Part of a small language model's weights.
Size: 8 layers, width 192, 3 heads of 64, MLP 768 GELU, vocabulary 8192, 6.7M parameters.
Training: a variant of SOAP for these matrices, 268M tokens, 4087 steps.
Each number is 500 + 25 x the weight over the matrix's rms, rounded and kept within 0 to 999. Layers, rows and columns count from 0. Numbers have three digits each.

# layer 3 MLP up, 768x192, rms 0.0521, rows 150-199, columns 64-127
492505577534475513493482507533493535508489540524490469520501479483501489530496518454513524509516490500483546519511523487499496450516480581512538489486469500525477546475468508526470534511502483
489532528472493529494469500491514522504509501526464501499456478444529475487484525501500491482527480514491486516516501501452517507527465493473513500530455531508490516525524469411550477516458443
540538483529521508491525500446495481544518510475494476532494480539410502460498452491476508485507487538493501487473523481516518504576503517484529518477493528508516526535525466511520475451505498
489514524513474462528467561542491514488546454494534475522492506519514488474512494511499469493523478505489433471462491482503485514520507525493519503548503505503499536548551554462473491481487462
473510505461517505477502464514495533552499501494497510452477497534506467472544543491492507465490463473467449554503535478523526489539520504505552465500526528484486465542488501515508512480518503
490474444480485486505471512519494532495525469448467493508463539554529518533484513524462474470443522486510485485491527530552537556516545493494462513498504545491473487520461463501475522527533490
489514498504481459501598523517519507511518478495482462528511484503498484490488507524553479451523487510498496481479488501468485513501498504486463493481498485501510509503478491534496477466502538
492549498498511494475511495472479509512515470489528472533483498508510527519516549521518546544479491492486497528479497487542529508497566522510520513502510491531471527545501514530511495511471482
480543472481524531552549490519512513447517500523480496458529479489525511485473462507528499532464467486494496533499501498497543514547527526458520509491483543478470472478538481523489466529525474
462485482478513532483489482532506526482525482481554510507499520432505511505495498472499522503468496502516545505515492513523496536524540482469492489498478506513503503508526489546510496484482562
545494519545477475496497514465464461482513496471535518484452492517529510490458533486461519501457518517490538514519501490468503513499510503531502480502509457512485480508576537478508486487475505
483512513494527512457516562522488540491512449526505492502503458577484478481490510471487512506524528499533481525483496499525465511539535479543502483501482520536477465497515448477506501489472540
514515519467441514502494503472497465547501486528505445519497481468474465501488515549483518513500524504519493524500480477499516477498527539517512519458534506486481490543514516495499504493478519
475495506493522475490497520514556483564500471494503464507461472533492509534477539507521535481511522484505484510477491536522524503487534509484490543496475516508523522523489492579482503455492502
476456478497510460502526456521483503489532487514493502500471486470523528510488496498502491472498507486470515533472480463468492524464458515466506460463498483485493514506505464516528545498483516
517524490461476529511510537489491511476499521487522502496487492472514504531473500490487477486536467523451490533493513463505523467501468516469480468524476457456463476495494484495498513523491508
489467550473530498492477499510511460556484490504539540510490501460527490514501509515505518458513492513547501566494492516515490450522557490471541489585488484485524495509500531479502492495498505
456514513477515553499545515490496510473524476505500475504502508509495517524505484525507468515454567518463476527492519507525531507502522503514535477514494493491469504547487532499536510495516543
525465535515488513506463498463526524447571505498502490481496504477511549459505546462452487438443535497489517505509501475462472528470526499523521531498485532507505494518543521485536501475539557
534511505493547503504449514483482459480468453472524490506469497501517514502496507443499553491472528489465471521497469529501487495462518484476498536520543509411530541510468525457558536475519510
468478503460519473467499462495523461515509489476513478500514445476475521515496525520517512507479524501492492523493516468476549513472478522518440486538458500532484511493499451494504446502515489
481525511481473512509487493499496493492484485511506467467541446468500504451493473466541482534496511497469493489482522472491457526484507535484487516490551500523498476511505477511542519478485556
492476499485508491524508471495523509536508441480505465459481480539466508526506494547537468485507454478547499465531475555525507488505496498457491482511497507531476495521535484513462550523526537
509503530451524478481505512412543490485537496464494522521487521492480493530487504503520498486459519487462483504481513529528537500525511492528520527483483509456549470525522495473490513452515511
435505522510496550509511485496531496507502452529521538492471511499545522498504510488509526483492516537492511471460466507533552576474512471469552503503481450468491519508500528519545548513533528
499435552511493509489541497526510452494488523489522511519508542498458468528486475466498525485509492523479510474478513516490505458515498507521525513522507464507504506470505558488470495512484492
478492514472526479484461499529496468490484470503459490472496487520512509501503518500494537501497525498490505494479508480525509506509487482528517497498495468513520512438466512465492461486486525
490530479447500518484490495484528490473507494480512458471492525503457505482506491481511508521533467509486496483535544504489512513472462507505472518491469484479507501545522460480433510530520489
482533525523500475489526484463526513499518501559471556481518487487510522518515515484563464516505501458445485478491527489488426527469476520490515523474519466523484503475501540476529511517515531
510503477502493494489507466525523453513481477463512445523500531540467520472475514511485516492508511470468543473519502484482514506459543485502493557455482500456503508494501501466508453479494484
530452505488475506515485519541499519509528509482527484474521532515497491538525537466531483488465504500492497504498466484515492538528512499521543560502492512507520464491498481479513468482440492
515509538527554475501500438514491528471479524474553509539500511451521527500502501516491488484517507487497506471496434471491510466534508470497489489505523521494505519500486514518525484473486535
513501514494525520484528500498467526524498488497487504481493507482514484486525495483474531487481467498512478538498491509539481527514481465512458528508514526459512523527499478532499514521523501
445490521511476556504524563479531513494508549479508513496520507499544456479551499508527510499493533551492536482462471486494482518492455515521526531516514456496553481483496520473526446452515507
459476507530520497513507510504521464482480461460500483527514486481500512511521493513496501529511491462496530524495485508519492507474536467476478512518531524486545483538488508477494484497518536
551504509456541468544487507510515458507502500510529537522512463501448509532562516457500460502493474451476468511462484483509512461525495544490550489464496524507540487561485512536506504505504494
550500514484503475511484468476468476547497476450512522481458461540469523511520515482566555515482501548469518511471470523486527485499520531522507571552493476515493521519529528470496493522520526
523475483541497465450505493475493484465485496456500530525525516499518467495496494458497492516499503484489508508487495474522454491493491530497514473474479471514482490507488499480497514516462510
484491524497497515497524501483491487477518491505493455508532489535522507527486525506499491507482528494478475495505504519471492466509499479504536463491498512495501490512517546522509497492486537
504492512510511488525487504453465453483498515504519489510526496465499499489492498516497476502533459491566490474508509489499485503479502514491527493462506477535506506492479491539534522500503483
445478492539545472488483493549518539469502499456467498497512497495486455502509515529442505497523475514471479485505515498484457514510496467520569470530501480506501476517490527468507480504587483
530481491521501543498487554494507460554463509530470498531561510492490468499459512501502463487511492517526475489459507539487459485478477509539466501468536465479532491529538491506501502512506523
488522509462451545508503508471473516511493527477562477500518504460532474518486534514454496512501526511474504507483543512450495534502521476501488531517478495470504500524487519545510508446495501
493469523465508481511500444511486533541478460505500475533525531491534511532525468514497512519526509500511501532506501498497500519484473484521523518503489507477488486457491478513507470502531488
492505455501509423490503524476490519476505518457507509515475504521546505484506504536528457528536463491469448475490541510527469516498509471500510507483490475460508496547485479482489498500511450
490596495459496519472527528540547496497495513507441509515491453512524481510490515483496518520483470492461500541482496513517537464485483512518485495502482511488471487540500528544458493447485529
523466487485507464495483473497439553530534495492484479527468488522517473494515530518549513496492495532503485467504566495464506487519459487532540503441527519494501485479536497494506498587522491
464486496496517509508487526473482514510486479479470477451505495525501501457481502504511466521477518490483469488504522484466514458473467480524500507500496482493486455494481511490537494480497520
560461499493478528491509491499458555496522499495464477477543546477462477523462539504484514514496500513499515519490489514481472523485493471473442498491496498488531514564486500457537485520478447
440475453469484483522563503478479455521501483535467458518486583491517498523497510527474524473493532492530469550476505463459446497506505519501543483545492476518505521455488512479505499519527487
# layer 3 MLP down (transposed), 768x192, rms 0.0522, rows 150-199, columns 64-127
505490428492486576517453491452476520473492495496488526460504503513536525541486500529560514465511476506530522504495512474503471495476448510507491517504477550512500527535506521502514471525502499
505474508497482497460518486504496524507517482489487536518523493549493541473500495506505501490471527495512507459503437528462494462510558477477499499482528522509496482481492519513448526519521541
483512506512450495489470503484515505509529488525488475524479542477549514476482533475506501478493469491465537540512474520500477515454497497497541510498514481510498495512510551530491488546493467
507472469522479490465492497469467504556498524525452490533496507486494488513491466486521468498574520517512535458491493513490493496437454491508514515532524514516535509527501495493514513473484532
466511484521482518494463483552565515562474558466526539536479471481504461472504528516495501474502461506469509507500528514510447501537500538489511503495490525533499526530474475477501499519489518
534555469522484471488502526506504488475519511481493482488501491511495550530476465470567509472468512551482435512514485472478526455536443452487504527494476486512456507531530496491533497548489532
519525481484525540483507519510523440488492485473496477489505479499540509558530484505496562493508474487526485500490558506498493522486522464481483475516471535465517528450479506516535486441491499
502535512484480496514477525481514481520509539521496525497559480465475499449502522496491537505486531513519509501499497463511486487533480473492482466512519512532489500501501518495516507501492538
519495545489505486462472480524523483512503480460548496456487496498493518515511517494493480448494515486508533488473458505517484457480460540502502492541465441509486501500506448520471556515472497
521494473503506468498499506485500507512504530545511476493501477517511495509476503543523507556558540514454485509503490489490494461503508519507550489469498523457500506504485494503502481494530470
511504467523521531486515555483452462487495482441510477487520464509481539522534435451483502519485515488508512501508438442500508503503505528484500489508505534483468519500464537473484514520546490
519474470502515486490510498504517500468462486511458476544526482507530535491515459520489506538509535479478500509519494504471523477485501484493477496508520519498512467487463524486502521520494526
492487513500472499520493469507453418497457531489492536461504531505469499481523498506497485513455455440471503529491470500510532470443518460491522472478479482526515496500489476505520468570531510
524478534553511527481450525488489485497514442473515533491524513523524503526518506535490467463498507522515443533506514512479501514461486543518496425455483512476450506510510507487485517484498506
496506506484482479512498520518515465499480496486520514508494478454473516531479489472475459513536525495499474521487507493441515556494467528535531497531479519510485518488512484528522475498516482
480548513477525512511463453511499533465538510535515523489430516546518496475465490496481451486505518477537504479497512498463546493517443486514515468465509495505522504485477505500479484481480529
515522495508535529476496494483525504479490487449494527514497469464511510511536512494539463492480523537485525510483537496482514498534516443482477486495474469510542472456511515558484499533517513
510527507520490485451479528535500471529531495451493493464493557556535507526493514501518511515517489467492464529525494513511432539461479531535517488481495493494549515499468527481526499452508477
496497433484524538517500503599504462513473541517544470495493491474447528542474483527491491510538542504501510487470481502455483461459474538490488505496561473497527540481503489440484496486524535
493478506439468473490511529482528494548513465492488518519494516529519519420546518483536553504486472465520488452494477512477498486517527475550506506487469534492527494495507501533540461510546469
476488524481478490500481453475523475483472471435480468484470456457453540532465485498508522512515526524530536496561486454504469502562489516528506482530500515581498507519460455474489471539463576
564500511515486478526468490498484467541501478503501509514514479500520481519499494483537540476544492500471507498486473497505489468488504529479512481483519507500488488489481538490477494515506501
502492471530507503518492524484516517533489483488448494539471485474475523500488520490520487456463495513517531502512482507531454496530493515495490500500455557502497491463533497524519506476535494
514506501505481472516476475478564469543501499503559508517516549502492487484457477512474455486528490502493476498520512537454505549522434530501475408553495489502497484505529469515478526487573473
499550509488475461495546511517472499523515528479491521489499545447530534485505487485468456474498536499455484532486506521503523519472506494509533490540525515485483479442490553445536465449565568
531531509456501480490513559543522511494522551521477499492490481502449512505474517508536505522517486513556478510473473544468468470522492466481530496494501481504510537530485552487502490524489492
501502514515534494501517522485480512506535475494502495520505516493491507477495493521465523521556531520517504463486485482519489526466488468490505480488516558515483527517509472533485500482535499
492508464446487517514506484494540489458513501469511527527454470496525479507512498476485496520519511479458507494511527533510542512483525494498469507507497550466521497532523480520506482505468516
522522493473536480485480493505509521475528520509492500493578508558459573488536549448511522531473502518499433479498473467474489565462460536479496527532530495512513481536477474490564494518486454
481536515508485507547435494500463505540487534508517532475492475494545489514502464504535461516582490510493557506495512514464482515515512491471500459468480500530521507509526489501499467496500476
479518504483545477530462552522482458472466515492528509511481478476488465501490526505487503453564502523496475514495497483511486499550491491529488531526458504525468517492521481507468485511522508
507475528471510507514470489456526490484537485502548559485516489495566493454519471468490488559472518498485522475510458487519496501559471437506505509494529497521541515476496541564544475468489486
511493490500481503486498554516523553502497486475476506514502504487509454481507478494535530520524510475543493472511480544470527538532483500525514486483477503509460491516474515464507522497474522
501487513499502461536524559507521540468520465456495450522489496510469488537509489478529512470497509474450505484520510517561514478473436468538523489474504471557509505472504531518544520463478509
470483450537542463500453499500484512511447452506458531475513512496505512557497489501514554503560487510488517478500487520488528488507473496483516525467494525453511498462549525539517487500481455
478493481500502515506448524546517474528439574489510505482479491522526509533494515494467500489501520465487484510466513470533478493461500530527494502493485480447542569498526555487542481514539548
506470524512543486454518494495450487563504544479465507502438480491459503457528491521522509506420512516479511505488498560513462511516481495502552526530498519505487508468454484472502490500515569
493532517504473516536497534521514508509523502506504494502465507484498488521511518533490512486462522509534522512493500459516515500471487499547497530502527490477519521492516492506505476495496523
461482508498516523502507512496485503493507485498540507483486523479504490500531493492539462512477513501513497512500512495493462499514484460480526539524479541537516518491505479481499492473503522
454515449471481530472519501552514531508527530507502544541503500535517472524518533550486491492505467517547509515498495511484545525496501529471481505476503526517482492534494511479484493483507459
517539515519545534492514511495457501489473476506518512466457496478535456508510522478468482489546506461508446494507477512497499518466499529479524507463512526505510530510530507507460491516472450
479446510506552520504506507522476506472484486499542542483521473445536520469516487482447510467484503499514477491489481472519459521444518447499464509516447467500513507497479492455534513528541549
496475514506509533498458453486503460469500485499472504521494530508496512513486489555438471507514465518493466471507520519480459512501506537509511501530501506489552506509482501496486532546541435
514522474519502499489495527495526481524507516524508529471494445499533496501497499470478476461450453473499511484527485466530526460522525533472500500487520504522502531529512518508505549486482522
525539494455528489525478437469497510500495500504521493529507525500472522459474508472501505516478486503483489436487552478540461527484542475486566487504474488513468516528484487525478484500516493
492529499539511454446483502501496502439479498526494522492465535486462452499539493537448524518520520507478518526494458464509446490509526506470504504497513517532509497474503515513495504496506502
532469507576505570525510515500504521455463556462525499495497524518472518551470478444518494533515509517478504477513512509511506501501533460511478502489483476480530462477527535520513476498511544
554502539510493489466501522506462503487474534472525478473513504494533488516534506526484509466511470486467501535546516489485494519494523460531479537488503472495496493509489465494515491531483525
480471505532542479467487468500550468518472505479437539523510462526522462439518517491489482449506499467524506517463473462474490541526527524557531464545509480537508509505539468507526462512492442
487521503475431505486470513560513532470538474532522547516488506496529488485555497524478503570517477481554501526437512552522514488444533559513474495496482529522508511485467478539501508512463485